Part of a small language model's weights.
Architecture: RMSNorm before each block, rotary positions, tied embeddings, normalized queries and keys.
Each number is 128 + 32 x the weight over its row's rms, rounded and kept within 0 to 255. Layers, rows and columns count from 0. Numbers have three digits each. The size before them is the row's rms in percent of the matrix's.

# layer 4 MLP gate, 256x96, rms 0.361, rows 9-57, columns 0-95
114:142102131113139088089124121107066099111161108098189081056149168151128099108095084110121113119121102083118127143122117138169207135141088134109073121092138151103127138115101116095143170088175130132090170155155092094180118125127086038165074134171180155085123122114114074134164172158104136101
114:132070121120123143142206123092132100145166127154134122098128115168134143131065125145147172103167143164164092111029084126130101158156112114153162143134137124084047134074079162077126147185153126180117132103125154121138135193119057131132157087151103104140148130070076151130168119130130125173
107:156122134107127129140183133122093139104157136078081118078119160102118119108097117069145090113113200092117140135157166090103119157171099099135122125186177104202138166117137085177127119106121128158192161110132167208158162171133125174112118144158139093094130109135098157120118038140080083161
106:143109136180108098167147121133181110110095109135158181129178107156159134117171158122136117162188121098140156096176115196118194072086163133176095159151130135158145111174140117087146188123098144119108132123168106109180185056116158140111178095141154144077126133162162075086166093138166118115
118:158135179143121148177117091081138058137159188143144169085114097089097162103126128146100143161138150172129093131120182172103163118132170124181118121136156135099132154113181162065102125125143119129179164117104088136173113232123114154142096143168163161072165169138121110100167171112090095149
082:087154113130091199082086195117153125081115108081101143110114092163126110134182162107114134164191115082088121110075100075119136168123165128111082102131078126098153126111120107139122093135148128129087097120134141173146120130106073070170146110187137119149093118164112129183166170138094059187
079:132114160121173164133163108137147140130118146149200181178073111092126119105121104213177155086097131157105140149107163113121101168119111112053168151080084156107097133076148166147124081146152126121136099100164045127097130079127118180089096128109162141152124178139146179068114167144129124116
100:158108187130062145129139110123127100183225124097143110135114084123159083145123118143114096101128098121171082133098135126120157143151079147151169163114125194154177113125128133109084123032142127154149120114160127108135078073109143123071117082160154100082073129116206089111121109114134146167
087:162165115143040112134125184116154140147133120139159100157182087157182164066091140147143140110084075056117099121166090113090097138161141100155163119115094117116136113095101143159151104171099110160108100210117122181165159113167145125148138094091079082124108142154109102104121142113116132214
111:156134136177129061066118091083109142142171158101162154137124146142148143103144119123119103117065157137174089092085096127157151101192125150137173116166128185177130153148183091134125141156102150172107126062082122118110175119132158111140110178147101163086079062146134071095175127128114071096
109:104112081226145104135154196117103130141085133129093131155157136196148163105169140162183097152111150102129099072155116171116118162089127110135121142100066144091098111111173109153118112127141063103130177142164124152133087111123086136171132068145188081129134076109121132154085189117087125144
091:114114155132170132157145145127162120086132167067139154139135193160089167152156106144166175127074157163118159129133179072210116126064117150187097145128111174075128150134103170136187122148097140156209171115104090134126090089184151133133142112137156101149075146121137099139153100130160140083
101:136092135141147062138149134099106148098138133149126094125170135181153127121099097067092155154132164124090128063119143129136115162141144145121156135173101101107197083092189127102156150115178097159098156114122142144116152137151211104213065103087126091176132200091100143161127122086113153093
103:088151154097136155100109171113093120132101140116075065132071166125139134106115145133082076181132212135105150122165181127125146121110122146152099094112084120145119138083178124118117086114104119151120151123119174066158144159117185176136200093159152145108193149100129094182092123078149125193
099:127118133055161113103190118122172151128124148113140155194105116123130097153196183158110120104117141150087128144087153109148153180113186148139139152121103156146141118126112105096121173086131140097118107144055074179156039092111124148082075132125180142107163099090147078095090157119099162090
100:049100140118042122154113134068087141169156120105086098162160115170138120084138095139100140172100180105139125140135137120117116147116095163079105074167164170152092090134083039086142157134097093113126138068117160134111150154085142063115114128119170096117124177146149131060134132135147120143
105:150112091181113103167148130118165121190144120098133126134107071124173140091137116099123129149162201171059145058124106140140127162143180082130154117120106160084153079111133147074129122143177085120175171126073134141194138172141124161127164157158150174138087178100165137141120065095117107167
098:044109095190055127114118119106110151129157062099165150069138077121154094148069137145140109168143123162096076146128108130095155182064134134125159119119158130067163081169141175139071112113083137140124136101137135095130145131148161197168160132112143103173124135173070135122174153129139119137
101:122142166122187157111084138077095089178069085132106130098102133143125137148145164116111094068127100083082089122101067089148141176094139108071104152104141103122130184139131126082094095142127094150126123065129078125100038071120099050190128120119137140090117137136112109136141166106147128110
097:095119141137124110125131138071143124119139118121109167177186130115163064136112187128070101084153141165064170187115162118212120061152147108139172119141143072108091142155140091083125124125149107142119147165075138096135163157169128127120135190082123160108103158123078164093104146136187085106
108:093134126106060067094090169122103105183149100141106164121150126096103191097145182139084179149094121109140144118103160103163147125098101180111063107142141139082132107107168159116209120137083145141098138148119071071138121076111148119101134142152088170148118114108086106089134080124141194178
104:165097102102146158113141141120136067153119118140079169115084111094130126070136114138135140154126110122039126127105096181075054153085122145118092092078171160098164159089112126106141077062120146145140172128150170149226116161139174120147107084094161130128126144128098175142116186145122120149
062:126206119154085132155183076091117149105119133067099107140050063169100128089160156137083161111169062139139119113064112140173113090094118120113181103109138194163119093069130101157174139105111052118150137106138106160138103141145089094152129155137155150130116137130140156158171110153136111141
117:142135104078162108127154155133072120177151131098077163109177154137128142135116110101092164082106125119122166101078130083146104077087138141077076113168138176105111116123144108137121146112131183153081162090103150140081096106097079129193107119124105167071089097072149119060157144162193099168
093:145096105167182140138116113149108145110180064172112160108137118141137103110158100104139116172138173101082122130157128135143132108145077126187125080181103137176163194089102174060159126142128120120173162137137103192171152141117137091086121150138142099084150125197148229084136124138110109104
103:053089060124054115124101178090120118107170138128168161139096101094154124155103063138097121142116155160150082153080123171151112159126154138166166152176139116134132090084138122158143118189093136122163146167084150107118121131087168187102163111113129170086104153104113110134067125210161138130
094:056131148156150102142065087083111162179139140074147171067178119109152096083152127126150105097182055107099119133106114131130125149074150088136180101136100116095131138103126166125134127134118164151159101141133066119092087145174118102113152142115100139108152169168143143127213090128052152090
087:162157172136110176110179099127152148144146081132115166138155165123158119143199142098116156092189102204118169157105179132126159163160117147154203103103121136149154135092186147100185171125130131131129088099130145161145147074087142123142106118146154124140151106145185181080166113164087059100
111:142110125109155123059134151095153097196140155145135170161167142104119056074151057052135086140160145141139138118102103121161123119150173150110145113179113126144045168117153062104164170146153099181141141101130101157190110128148124123146187109168148103130148177124149119145138137111078126179
106:110121185123120141118182092150139098169102105146081176222147157118078107177159176116134118107170090109140146112135134120153123109126118055145157138122185090112121164106117158107112129142067100111166194124151127154127101116093143155178077198104161139137105109101134113091086175076141079092
109:095150106141140101122129158107123141203152113096056154103143064108107151089095044080116121088169106147093164069131113090169172107059162112138105097102156175128168136101124117127173134124138094167093148162087122124069116097127130130068136134119131097131089200166128112121118144155111168174
084:157099107112104124172090132186158100087126154075104138093151097114159101160149119098169096070135065111120153077108142185122200212117137131139086168201074164152159114131084148135130129155118124126169107111134098171134168104112067141158134141081179123157188137130138106124100121084100132132
089:135103079155070078150161123150125107124150132104112140091205179102131153158161109134109126138105156114138206094068082159166176148140157130155172135094115099132160120089195154149107064099127160104160135164158095101154125127105118110082159124094108109158150119156138120063150082144138150216
104:145087051130145101036119118064113123149116094130163152156103096125164084070094099108089082151086119154121098113076168140145165159180126161174173107118090126116113132055158152096142107137117147137092130120084097080174167151138144128141167142089143140090072172094119096102113111135133168146
096:087112167147166160114098174130178102189156112136079135071145127128102078157115071174138102078154149106124130099110110118119144123095141206103126141168079095095105131167096163149086078164090112173162173139082127086090111147149049112137092091118112106095113117150132115143142186091133078153
082:168095186159156111149149179137062131176096174169137095206126120102137081104146132074164081104142095094106097119172109169120140141115088071173122169061143097098062068067144158128140125114142137136094148123080089117090160116155139122166077097151154114170128119095114136114117131111139128147
091:067104160112098178199127109143120130116119154129203215143098091155149150107126112139119160110084135160163121109141133134139186113135128137129103088089112119115147138168143104135140115117147080150092152176174119138172144171158171161143170125100098069119075150111147179241115140144117140172
105:116115148116093142118128187043154146201163174152138097137114126153117121113115143108179163109156140090114111163116141145138187122150194120164132185133139108152106168131148121152130138153121154172158121137171092086133072099155156096117149056112174123101052198119072131119127074131082140087
107:148138072129133125106183107100164140110132112093133155119121178095110091150125084126148169160160167191136052128141088125063091222125090090133159155191135109150141188140141129156109155112119115162140124090138155134138087113176111143142179098061136063074100146140137115147092097106152129092
099:114134151062110161082148180106108119194161066139163120122111116097087130127103136149110132104169110128137142167095137137126093171072157083225074113074119138161109114115157095109111086153089109101154142112153105118125063139088114193111124123124168115041104094137123100144149150179101119098
093:117117159136095118089066151144074130164083082111161142185201165090136109108149158139101090118143087173145090134144112121133107131111109140168115162164153108110161146101108142140141104090108077186116161126102142052106206152111103189121175119096094169178093060107125155138120142136156099172
089:070122108134169154068117119178145159206098068097128117133138178161202195109120134104133149144076151120156135092098110108098121102131131133124156087137159157077127122080152115131129120078122104113098123119100123110106175143087144126089100166124121133146185063145119179161210138165106135065
108:135152092160152117105114171072117108148148111146145146059056162131139087136113150113116090177121137160145079084126118149097114142141088100167089086165157145179105156160136123173149092143030108132152092130093117097121087139122146220166150074161137141103143114154167087098137165129153074133
121:104152104146134138112117147078129162160166176101092216168129146105110117132182127186166109136128128160085126121106138110145125179188141133106183169097155197119095116063146138116154081158165082092120100137114142100158069172133099183113078160123159102117109147088167123133164145196124090119
116:108163098175124111076133162104053116147220150113088117076165165098111170138115073108119128143116135158147072156150179092115176117184145145111128159164099103150092139140147113099106057119182141149148157112146176160147158191089150143067144128131149125121153135111110137107129133189112115187
081:160080077129145102149137090085181109131091155105150169102108182202151078158161158169160140138144104153099113099115097111132077174169123101172141131117131117143140117104125120141140159115156098091129057200199144093139083129145148138157120069154186080177156124167142150149192117101126124139
102:150108141131142193153128117140196043158123104152133151115137122074136152163080109072145168166122121106111118172113157145141135167150172169120153076180181108072145126177139114134064114066168171122112143116103136064088125111144113121150128053096125096137121141129073176130093139152173148137
105:119137137106096116124091132173147181145094092120099127119065118084135115109169135187135172161167149203168043140148147108121115099195111120123141162151138128136154135146151124115154164116137159151078139176066159089080068145127167165168108113171159073085079133109160162117149071148109149134
100:095141113122149144118178115053170089101130137163098146098115139121179099129106087148122175130098140156167152097102190068201154179126146094127138137089102172105161077089135088093130161068101099107110155142105116091080060115143061106137137136127093117129089083124099169069105099136117115143
# layer 4 MLP up, 256x96, rms 0.381, rows 9-56, columns 0-95
106:113138080143138134152139109133115186137143111148158109091069170101125137140092113151076139181108141100108181122071177144148107136080165091130117140110208143158086141189188187159138117139138052097075163184141108145096130102074116125154133128122156100169127105181089101123098104142145171164
116:146170130091124159108035137127111144088142140115135043141108093150140122150147079132093121114157117132110136159147097105142138121131129095171103167141154202094173074089112135141106094092131137087138136123116122140108072112144109106074093109149126153118164066085082137095110131191050158049
095:185103102144146138094083094136134106075079104184111116153157131176121169126183127128090153126144147097138090126093131176229154090101113162144049128095091133092130113121206162129107148117061139112124109121125076068182152147171125088112116116140102087121122153142164106168145140139149136095
104:115056173155103117125106116101038111096168080108137175081142113123161167098122144148114148117179065158168206107151043182114131143136175115146124129135099147109166095147129092132089173123152088116110147141133115139147118115129102142137175122140056139125113184099154082121084143175150160121
108:119104107118109175097141129126133124097060099095113126162139155138126129095112162102101067148108159087076155123206116089146151117142096087126102108126154084174093118114097112126107121154054163056084116186151109140157111122125113127145054152143188128184190130111147094125135176093149191154
090:074087125142144124110158162122143141165117115061149148073152125127069142113154079110139140202174093117149066159117123089110171142169125122109128093134107070146123130141072112163136113049081094169125062122129079147141105081090153169139157062145157169168118132123081115139174108124137123093
085:119164127153141112166060150138107091137142083060080104094108150122131094132120131060072163131140182137145133051111085095136114135105128116187123141097140065138142085099102125188096081115171178136160152118122145141155110118114133092153162168185112159139114113152095116131215177147120173110
097:077133099133133135146075099109087149100122138138097147142168148128118176161171169090121121131179145147088148132115131086100143119124160034139107131103153066110060114091079070085170069164115125090111125138106133132145144146161138124112116162131136159128220133094094144207118068153161109116
083:107091140174105176138126064179171145169190149088095152201148092144147094131159118139069071162131112132146101139104142093076111094111094090110117121181100111116110150146115118142099114153100182099077126155188069205144083157095147146097115167118158106127095115116120121107064110112120124150
110:070151182075101131168165142139102101110105129143172123138125104110110130111147179169157165107108115116150171071163120127121070094068085179153137144137073106143122133200120134116103146128097173084169166176090083119146129118129180142115131094110140079200086146147158091142144058139174163117
109:106102208105121129085117125194094166101121128075158102153128124108103119174130122065122168159137080104196134113084154121165122127109154117115115143169233130059124119124117106136122176133055130124147160130109140133103182132130133146131139096139138113125075103139198161183078149150121080149
093:097100172083097125125147087102100127121162129082090099068107124109119145142163103164111137164133183113125191158157157119194154176152135076197120092120121163083145134159139135187178145103097107187176114158109080123112139140122193130110158144193128114174118141120138105095089061099089121119
113:114086113106172070103158176145126148080103154175121086176214190172140112132100150159164152112105116135154084159130098118102106154174113115191144155146110115097106065107158118108146067121114074133127171211144106160143130077138109130177111123085142102179141115121089110105154125082135142112
097:116149167098154067090159103155122202113090141152125127180128191111090122160104126137113114084124188127150140161116118198096185087102098142177075179147114117177129125166113101152094125133066071118144074148172115146141079114133139139132097169088083164111147128161165109085168143135169146112
103:203170110172108093124104167117143125093120151153144109121103117101131144083112092079165099160115150155141143127147093102078139086117049127101119081083198143081090066171182120140163103144177153130107100163175139156115163058120174091145139107095138103142124113117115120144111113187166124186
097:123115114137114155083103180132123128125130095115115135171113144109138093132178157157070106106150189117152135090070132121126070127109130081147137092172123109140122144156119116105124132193083053161148098089111131141062019109091150093152143117098138096117124121125077080051127106077132179141
107:116081108153146158081153173138130132157129084153109121121112153098161187119151116096121130124187191137087141189109136086135138154125209110173082099103143123135124146115137119099108066150144086110170100130188099183146058161077090144171148141117162104170124134135093133129100117159084195076
108:181152173115108103138170130100155151128091181158129124114118118097125151127132105185086153092096136113161128139067158140137095095212086104201103173064128164135136200093110108128062159124111122168122124068123113138161139102151141128095090186173151120113171118113084125150133056159147130143
095:124213148153144127134160169110148099126083074122176159109134111092133174160165141111108166117141064108105147106160134124109165163138144129079154114102074129183160079145110136155115116118175139151133079128145052150099074087206144120185106113091128126074140150129119051141168130100116136166
100:099135082127096188104108049156168123071108193071106153129125117128078161101099110099130064108123100121115155144161131131115134118103159146078155142088113201127133071146125130138104141141139155086116138185182116095136126123070119097140107150085061098099086128116144078174152131069084142135
104:115159142146106160125112129119146123110166108122073137125080145131086147169164055093190125109182147104130106108146068095148145178080100089044110109094099167174056174080118107166088140149128083100122126049147140139148131097132126150149110093091123118137153118099112102180143169148127177096
102:153191106124186148122172106091138154132152115138085180069083145118084091148175138148174153112177136127093200088123102180094099108077088085114115138150186151158119131117119110088081118168142107123121067082144146105138108095193196098108121094176142092126107103121117117155151109160166128139
059:140140109095114069122119161065102142190121144127153163164179180130203150116108168095124140134141156179087112130152085167095132119140111176137144126158075144164122141164155166078090072187062163112124129140159173159120144141161123124158113117191115099107111102134093071102099182136117183134
111:123167142159156062118165143137069129204149167118103093045133127106113078161103106105096166079132148123130131199110152129161089097136114129058090138100165130127156094150128130144127111125113166131103129092152090125109135143121141125151034168095116141128129113136067118153159202131152189168
094:100172093094112063191132152146093141090113155048131097137147131105149130123127129113136144129114089136141125107172167097137125108137114122116144156109150123126107100163154066127156094086100180134098042114110189095119108136127118171161139136047054155191119136125141087174160170093160082163
106:187155109105127055146140097149140121154085128119142170128156172116130139151114107085164170107172117150142081158129101180080145122146091165062084170178127147129127113104090116122117120189184110127151121162168201095168074100083053132121100121155156169114126131136166176093081102160134141121
092:130075119177157138156135142093141118071118120111149100113117093174167207151110164112090149126164155175122134096103101173113130076105127117090118050149138132140126179199105106031083142123149119063181132169081128125146120102110173120182151118145077138136160075143142139154111130113156140136
089:134137192104162125160115113131156129126138081163145115167164171162108087175200109140111116126155156115177131157165124067110148140104128104118221076180083117119090124141106165121176151146129141147093116062135103137127073141120131088130123233133104135061119133159114079124118166146124137094
113:153149098124159087112116084139138129171162096133127151092156100095057130137193062116089057173136167108100101130141104119114175079105090136113116121132116147126144138118176050196103124138162172102108124177074141098147148195104160087112131122122095054130114112087097099141101114133128139180
095:194139179130192157132170080134124113091081123162155128200114094127096185160127184118172160136158090106174087118167158133170155147150117109118145117140143135108162118175115189124085092152085131059142179132133104119144095137122096124126084204148166183099096152132119135094133140093166109103
107:157119137167136126099167166148147161159135115164163137126102128158156087103178170107163157112102160110107214124067123129185092107115143167125075068132127139147143159116127113108201162181158142093102159139165111121116113109136100151044123147132171124141091202196171140128092132139142094175
093:197104170169218099143090130133111141118170163142085137146166114122156124137105151141137147166117096094130116117111104087106080138100113150184183112089132129141099134139171172088149099094105081151093111121114163144101064124147136124088129116191099107135140169084103186076080117150090188071
094:140132160119155087117136080098142058109196164133094168139175161150123133214105106097145126136072147124093163080143188177176139124096131182139181111142134120193128146105116129135116094122173136132215119113097094144117169123107103145099129095158129056114068151117102105113141110079136129126
108:175129090096157079154077112143067159134070117149164145152144164096188108123078125072138113102106134150120128100165126101195112144178122094147114164131110136100108169137133183085148133164109130092079132105127131168128154164178183075156113184200092183127118118151111151147131170146121087080
094:093101141114070105091108146121141105179171105131124060145115110104116107101124071146101168100109106105117130094123108131159084149105117148094136133151089096136048142087083154084117025140101167156204153146104079085139174165150147141134109106156137146064138168129158122134157128172129077159
089:171117091171102080118148167104148077125168143094147163131104078124148143186156124104123158211099145094094160137142142100158053170107124082149118101121146140084139147009085098143140125106103129137149145156118150148178108162151115160127128181165154167128110140131161144125122124186091153079
088:179131043102125114156117159127163140085109114132132111093113111107182169129104164105145129147101104166105173136162110134091220066134180118096111115120120130111150161134112121138141101116130130160137205106155185108138102173103174091210132113116111125133128142211187118128120117164168174089
108:090169103095082117111139190100141086095146139061094139137138131100121104178100101079128148129155120118121133164146119136120183134146181100120188087139151196131127100174093085198150106167113127118097082189114098120149167150146131070102127066115200144142136178149192141105116165132116151138
107:094133135126109115138132164100104152102142147061136042136159143118175174136157171112133104100116104141095144115122148126161151124103202125092146185110092229107163087100158116162174110096126132141140088131183096138089198126151123125121154101121111072173113095098113072144081105089090103153
095:139129142144108115128095103158129127120125119113121131167144146124037164140107142056137135190072092168085081143161154145139116106167142100049140124161162125092087152169123076119116118111132149107161134177082106133130150171147149082133110116160071081204132072126152166158111120113162087200
097:143060087142123092153181072134176122081102166146168063085078136112150156025095131101120115067157116132131187087145113106147117136124117109127146114125147132177129184138145093123142145122160176126148124142161109150160124088178100125169107114107104135134188153104130117133185103102142183067
098:141133130086144122124075169122117107115055092096060116169140097103149133144128135125111093120093178092110119117113119166123138131199134112147187125122157151165131056155119138070081091105161160110104099084078110145086140150135139113115105210105127105145129050105076138125188186090106142098
107:167104085142151050139156143169132177119126175145146145142145068143155154083118155187092130161140148154083087142146092144174118140105113141084108175145026127158127168141135094138139133161147141085128174132184157150145121166186094108140071172082112126148163151106108085157137077126120129080
111:176075115147088141165100084173121103128082103126162084137179144121153113145131114109132111135158150113152100154175125131102146128123147082113116068124142130156152111163134097107067155169112160059078194084157146111151192136140171157128164192149134159121116051165137182169153130113162073164
120:141111071103170115101125137204098118135102120165136168083139104182086116160174054136135116203128158146117097145164127140123155095141072096122157116156119150099139112137147076152127181070118123160117101086127154098174168116164118133152151059152101096117144124125142162220181136129148141078
083:130095162149089118149108111148123139139171159157081093128186093096114141147106053129087126126142179107106117178106133140103154091173154159100111118137071081088050161103159127113173095120064096124129204157103105115152152162119098123172124110102063121121185093108120107134087183127124069118
101:118122167118082151170074134181074134116194109169122127125103140097123105164066112117140155176075089139132100123113164085170110149151125160094184110169188176163104133083157101140104202110141116131157114070143113121155132140192142123091118115148104080169136128138183175196130091135129121104
105:125115148104107086160109102112107141112126176161110080144181135131154103086067169099178206107044142188117155050170098093141101146163121065140165111111126074116121140154114123121099126132119128064174117150152170164144092158109137171163128175114158162109145098164085086132101131107117128116
# layer 4 MLP down (transposed), 256x96, rms 0.16, rows 9-56, columns 0-95
098:168156111178166096138106092145172165113100110153109130152114125148145106150085174163129123073076102118159126096062124148159135116131107084047167131137102120072140120139162107132116109193106117166097135095110161082146135174159134116062074113092151134160152173074110145116173085053099122086
114:141121093105144088115161136117038120137148105151125117062091081138133131127178127122104101141136085182133181117136085142117164126063113138143100113085130104098158141118063135038139137139130173139147060130104067121081158147074131089099139130149152064093145102107147131093191089133102111105
104:157153134185084100123168122099186156114110113151135108144085133106073092174172113110146120127083157108135122076168173124124110072086160153085135115177127193089151090138111036106117156109126127152091142065093123164166145153149160075119137167176174145120083132124104115145141079092155167130
104:089125108094147177120137164141146100164154105088077097168183153143135112142130129116094163118131076102153123094087155116124136126121084164126113203104126045130118105115141135082161152055109111064176107108146152120133159030162138131052170088157174131083113150135113130121133127116168126162
123:146183115087157115073132115105140162169141166155128171107100090084135134177149144118206147096153089147125163158122075099100115150171082158111137117094136128111157103157113105118107137087058159113112063115117138158125101121170096171179033101111127125170148157116171177150111114079137075129
094:145114167083159147138145062104150105156048147154092068151094076129114097093113165138149089134175093148162115158091105100091090149056129106160112160138083081114148141114144141087137142170122152102143063121136164165078156115162153065131114098146074090117145121172158156101080109121090147156
089:122144133142120116122221114068165158110102169182126167142141126150116153116157130125155163102147068112120064146129173079129122143137102083081070125141163135088152109144158093066115165164112112077075118136103121097091158130124133093095117123123080107159126159097217174098072090144166134107
092:172123114116211123068149179115150084111115123138143157132049136136062117126148139160134127131088110111138170120137128118142084132052103145084094133095115169111128116105107118083131094127139189057050149164151149152108139148150150206140094162148153128085125143137078093082097173110140155140
081:123114142134133152115163159142136136158165107146187095069124132129136125097111134057163147156164111146159131149067098072152142182141134117079125073130115055108169105131113084064045064122160124171142099181114112164131149111120129158144136136138141166180117086172145107148148084149091098066
103:158147169149192076079118092096165154142146172132124182126142140157105159175125105095097172180155135090129134101156088090145089182155125145178165105159118116179123091189116123106082126115098122112125076144115194105140152127107138086098134160098074118106104130090164107084134145205115073091
115:138120107114115136150093133127133083109160103086110155143129139171145140153088132096117124158151152124170100134110102101211091173145140168160135142168196096146124069122154132142158135107211104196145101104077142111155143156144101217129119138131000119123106142138106121124140119105128096123
098:182103133166136163170129081139189117121097129092137142053087174125103110106148118159154175112144067126132181132116148141150121145176097138126114100118096160137152141156181097188137130137017127141133083105135058128158140100126116171101111152107161100151088053139140099154169125141127090089
105:119151095122094127152145108129113130096142125112131107154106145107145134166109095125094079151102156167120131135158123133112069132195118095129161151169157164155109115180171130112124163113110101082096049183082134128061157138141096050179110154152142159050083150123072091191154142172179127125
102:136065104102078052161168136104125102110177135097117162056172058164134110136144136168167160118081093157142120142123158096084136117087119127065174072181137172078137123142157168129122166127113105181092189131100120140131134080146076126162093159107126108119115143139129136136076094176122127119
084:090075175145097119136111171152122179187165088119081181126139121162182141071111149127132158143175165091154189152103155141139133140078115134144092093121097132153180131092146116123169084157115163138089106127143142102080148129097114147121177111138026088100145090135081123150149084156083117086
099:111133077141132128097078097124086131131155162111104125124101142205109130177133192150163148192150081056085128169180109081170080129093126107121069118110150138143137162124108129107095109120161140073160115236096131106104166088144088085135163134102081144115141146170167107117132151138131120133
104:154182154125125168156128118113130162162140142127145139133176108090057176099155127102156138157118113095112114112141099134119160117113147145120095220126167172160155167134116167105095130146129156060150179093132068134166121127239061167153110167088110151160115176135142100147072146104118139115
112:163082144073115067127117143172142172129127149117165072133107141119107105159171109166144120148154158105152137164057112081129084056150078104131090176099122153163107179109100118145129097150093140131103118156109111122141088083152116152145094145142062122029095132121155049073125127128107125135
099:102167094166116066181159063127137176137152161113142111094153111115096093110149115121143143127096123130166097142152175094106141156135150089140083099165083118114136123108164147144170135141132135133125118120160183103147146128074181144101134155112191120129197145115093208159099169143188148232
092:151155095154096118134135103125168108114137129122132108156126223113116126120105190130077098091148117171123176166186152098151166127064156155113119115212148127121078099180082107162096108123142152118083132096051107117159100092171138086142181157111108084093132166158116093117154107156141080140
098:156122148098179150122186184102189101129120135121089113126089142150088108056117073092172126128176172135124081145103119140112153118153111078120089088110132114168135157136110095175119178135077073113092102077110194120157153113157110186145198178150086081151148106127114097141135121142081117116
101:143182118126156148150067104125104095174075129161186122128142123126163123087134060079136090119167141138143099135083119118108126107139175159119134089127113118168151146166111092109117126175098112216091162154140157101098065128164148138134153162139167149171093140153168143059099072154096133049
061:117183113160208111146117119135149080170152109107156159090136108055127138122123125145141132139104137132157098103088109128103114155154100105105059167058139172078127111131125101082109142119136107099147125196129123063162102126161128171072121117158044179172116136099166115098141207121112156142
102:095125111135149066174148116153169112120128201081163098119099057163113145034138139073106151104103118128138084139126102149142190084181154108134134111120179114068130093202150090109091141139104087112134096125153106175132078150103091141141196152155150107076133121110093119114131139124138097131
097:078151120152088164079181126161126150109101160148123072081140145142130122114112122116166169153107097111147127105209149118157113116102153072153145207073133186110128148224144108147132146080139119154065104076098098099090091136119116079161167117156071136116085120126119135114146113112119119074
101:082106123095069111120175123118085166150107209093155178130122082122129067115091126135083131107140070112143136098122188162099089171166152137094154180171137129102116113156137106170141129117162097125196162172124172170146106161156065153160095088124139123182116173154081124142134090136162156142
097:142115136090134105176108157181107133195166153139129089145128086148140067116175144153081164113053154127095087149071168058121145120114162130113127098123130119125201118112140144111158148134146141119128197149118165098142095166128135213085111079188140127189134123150126147118075084139091127133
090:115101169166095110133131117126171199171064118094161104109150205090149122158113113151130122118143147121120164066144133186147116074121122128173179095085087150109086163133125160116205166118110164117123083123121132176069123106110156101132136202133153114143083163123157158173149131184149100162
112:128144165111123155154083116087119075183135173078132067137139154114097090107107085119164177108090082114165089124121156139109127183167117131155075184132139161124122159125108146134128106086141117102152153165176083148130140089134142070083121025128124126141170054138129145138205146131110155149
104:140129146090143172160100108085107176126161148154058140136118076077168140156105203162128088133096098151110104194122134154096092087153077132146098099102132090108085115141111108134122162060105139110192088109076146157133127183095067124107102144128181142126157178149077166139102149101164143135
106:105127129175158136101172089161162163119119136138137123147148091140121078077080047135120056119140122127073156062144138106103136087093123125091100128166113132140142111121090170109098136153116137144158187081102151077079097115130105126149108111077111104158142177106164171107068146121072085207
090:158154128078087129126143171076145103149067078133102144115131146166128138141174111120094069079168163138179163105143137178186181079147126147143101109163188130133102137153127074093098117144108211104175117150104099127167152069080167139118149122076124138129122109148144125124154184155181103163
091:148148056067121166145148148123151155132157103129123090096118135109125150116125163161172092133117127136129149139156120106104130134105135076140100196116119153065133082082161057081106142064083169114109105159131123051157125113163125094123134133107084162155069096099199156098107111208099120152
101:142168145173107160127107185170156102150070081077160133135163183079174126153147126142181129166113119126129186119100163180117122111103175114099126164157200092097138122102076093071143153077160157139133061139146117143206117102108170111125133089148137131167146087148115153133159128111118097080
094:128097125151159103067134065103156083110130174124137147110169113136124151159115126109123133124128049153147164096152138141136097136078155174076065137082073155101072111124125103111125139150188138130145128101107145139151080158227125115137086105157161161186156063095143109179108148097175148128
088:036134089106132136093094104150128114110120101139099084184138130101133129106077151206161131160140125203165083160109127148144105120131042166105152147135156152130137120138127185146122077090133131143092073119182150155109126104086121070116122103126127172166155127077108134158082107083071105151
090:101145081106082088148117114065104124127152114094154134096162112098194154128113178084165131156187146134083156134161114155120153105141142135141113162109110120131100143141111143136115159149120131207136223135087130105154095121129146116157123041122147176088114143150091103041169149126203135150
103:163196175148117128086105045167179123138104116146128142152151171190124102079118126154139110109140105101111159092129177101186127136125147116140147166133172132102099157212168165151122144159085153136150125127153114117123154126116120092155178125155188135187124110155064156155077179111150175083
110:163165127107134187187171161097149115132133163165120174209143144142124076158146105105157148148098168126110136128118148136151150110101141117135132072154087116133070125110152092167120128093096104192140092149132153147168158096097078102071125131095127123088119054120093118127147216177182149079
100:170096138088125064145107106154079189111158125118094169145095117141136141131136127079137093115130103118116116137142150100133151162066134141147069158093175123140122147092036103158087092123161093155128129103151101138086182076172053140091125182153087089070102131126141145102135143085175084103
108:175170115128151145168127131162103153128087165141163140176113143120131215125105130117154059107093129144126126069137145185215170177118094083148107118120178116135123067092087123098101081132176094098140101102165146122137173159119099107115085150159107107094169108158157069077106127127106165138
095:130087137142151100121119087158153108142176159166144119093148158118179127137108136160120160088137137099153100073105094124121121188061143142073168097103134123156101129111180155140134095174149123080115171144130144144116141154214159145170140095174183110163093084161138201081116110133193179176
112:113155156131121129106083118194158153166145146113129104172135145082108149109112110140177133123156174144158083118130123107137075129135090136126033109096082105118149127112131034093111091182145161125135113112200106108131113169189145136104118184072123072117146084173106120095134121094100102062
111:080144179109142139142082157099081104160173105150122187176164109179138109080159109103140154141140164146121082130139113082126137110104138132186167136104071147170086154108154125208180169122152078166157220150189111160130154144105096078126124137104123162124111100165160119167149107118152113113
111:117139088130078101149137065138066154109162087134133111100128135113080120098118123113203159128210138091089072195127108154151124129098123112143126090113134147123106195149118098199135145099182139135093114087089133169130106105096115123147157112137128167150106120134103132188110214079157137182
084:156125128091153090182152063105116143089142148099160175165109168148178122119127114184126088093106113161199121082139159105154087116139145163124140151124159120096106135126139109140151101100168045080110149193203113177140129101115137154154066106097103112173120138151200114168084146143119147099
101:091103121094105141110107118136112152132124159130113116087129083154142153154135116140135123087118111128140088092104069143094234183144080078147129214059135125164134147152112170142107138136103163139197142151135094122124131146117144085128170045099185124111108093180186162082106126137125115169
101:068139110075162123100134148173144121131162132078145125025152140148113123131157052064092144161156094124120131144089170098165127204147085111132098149070172151137108158151140135134114166133140144072174153098153142108164118145127161080152138115105172156177178164132171102094141166146127103138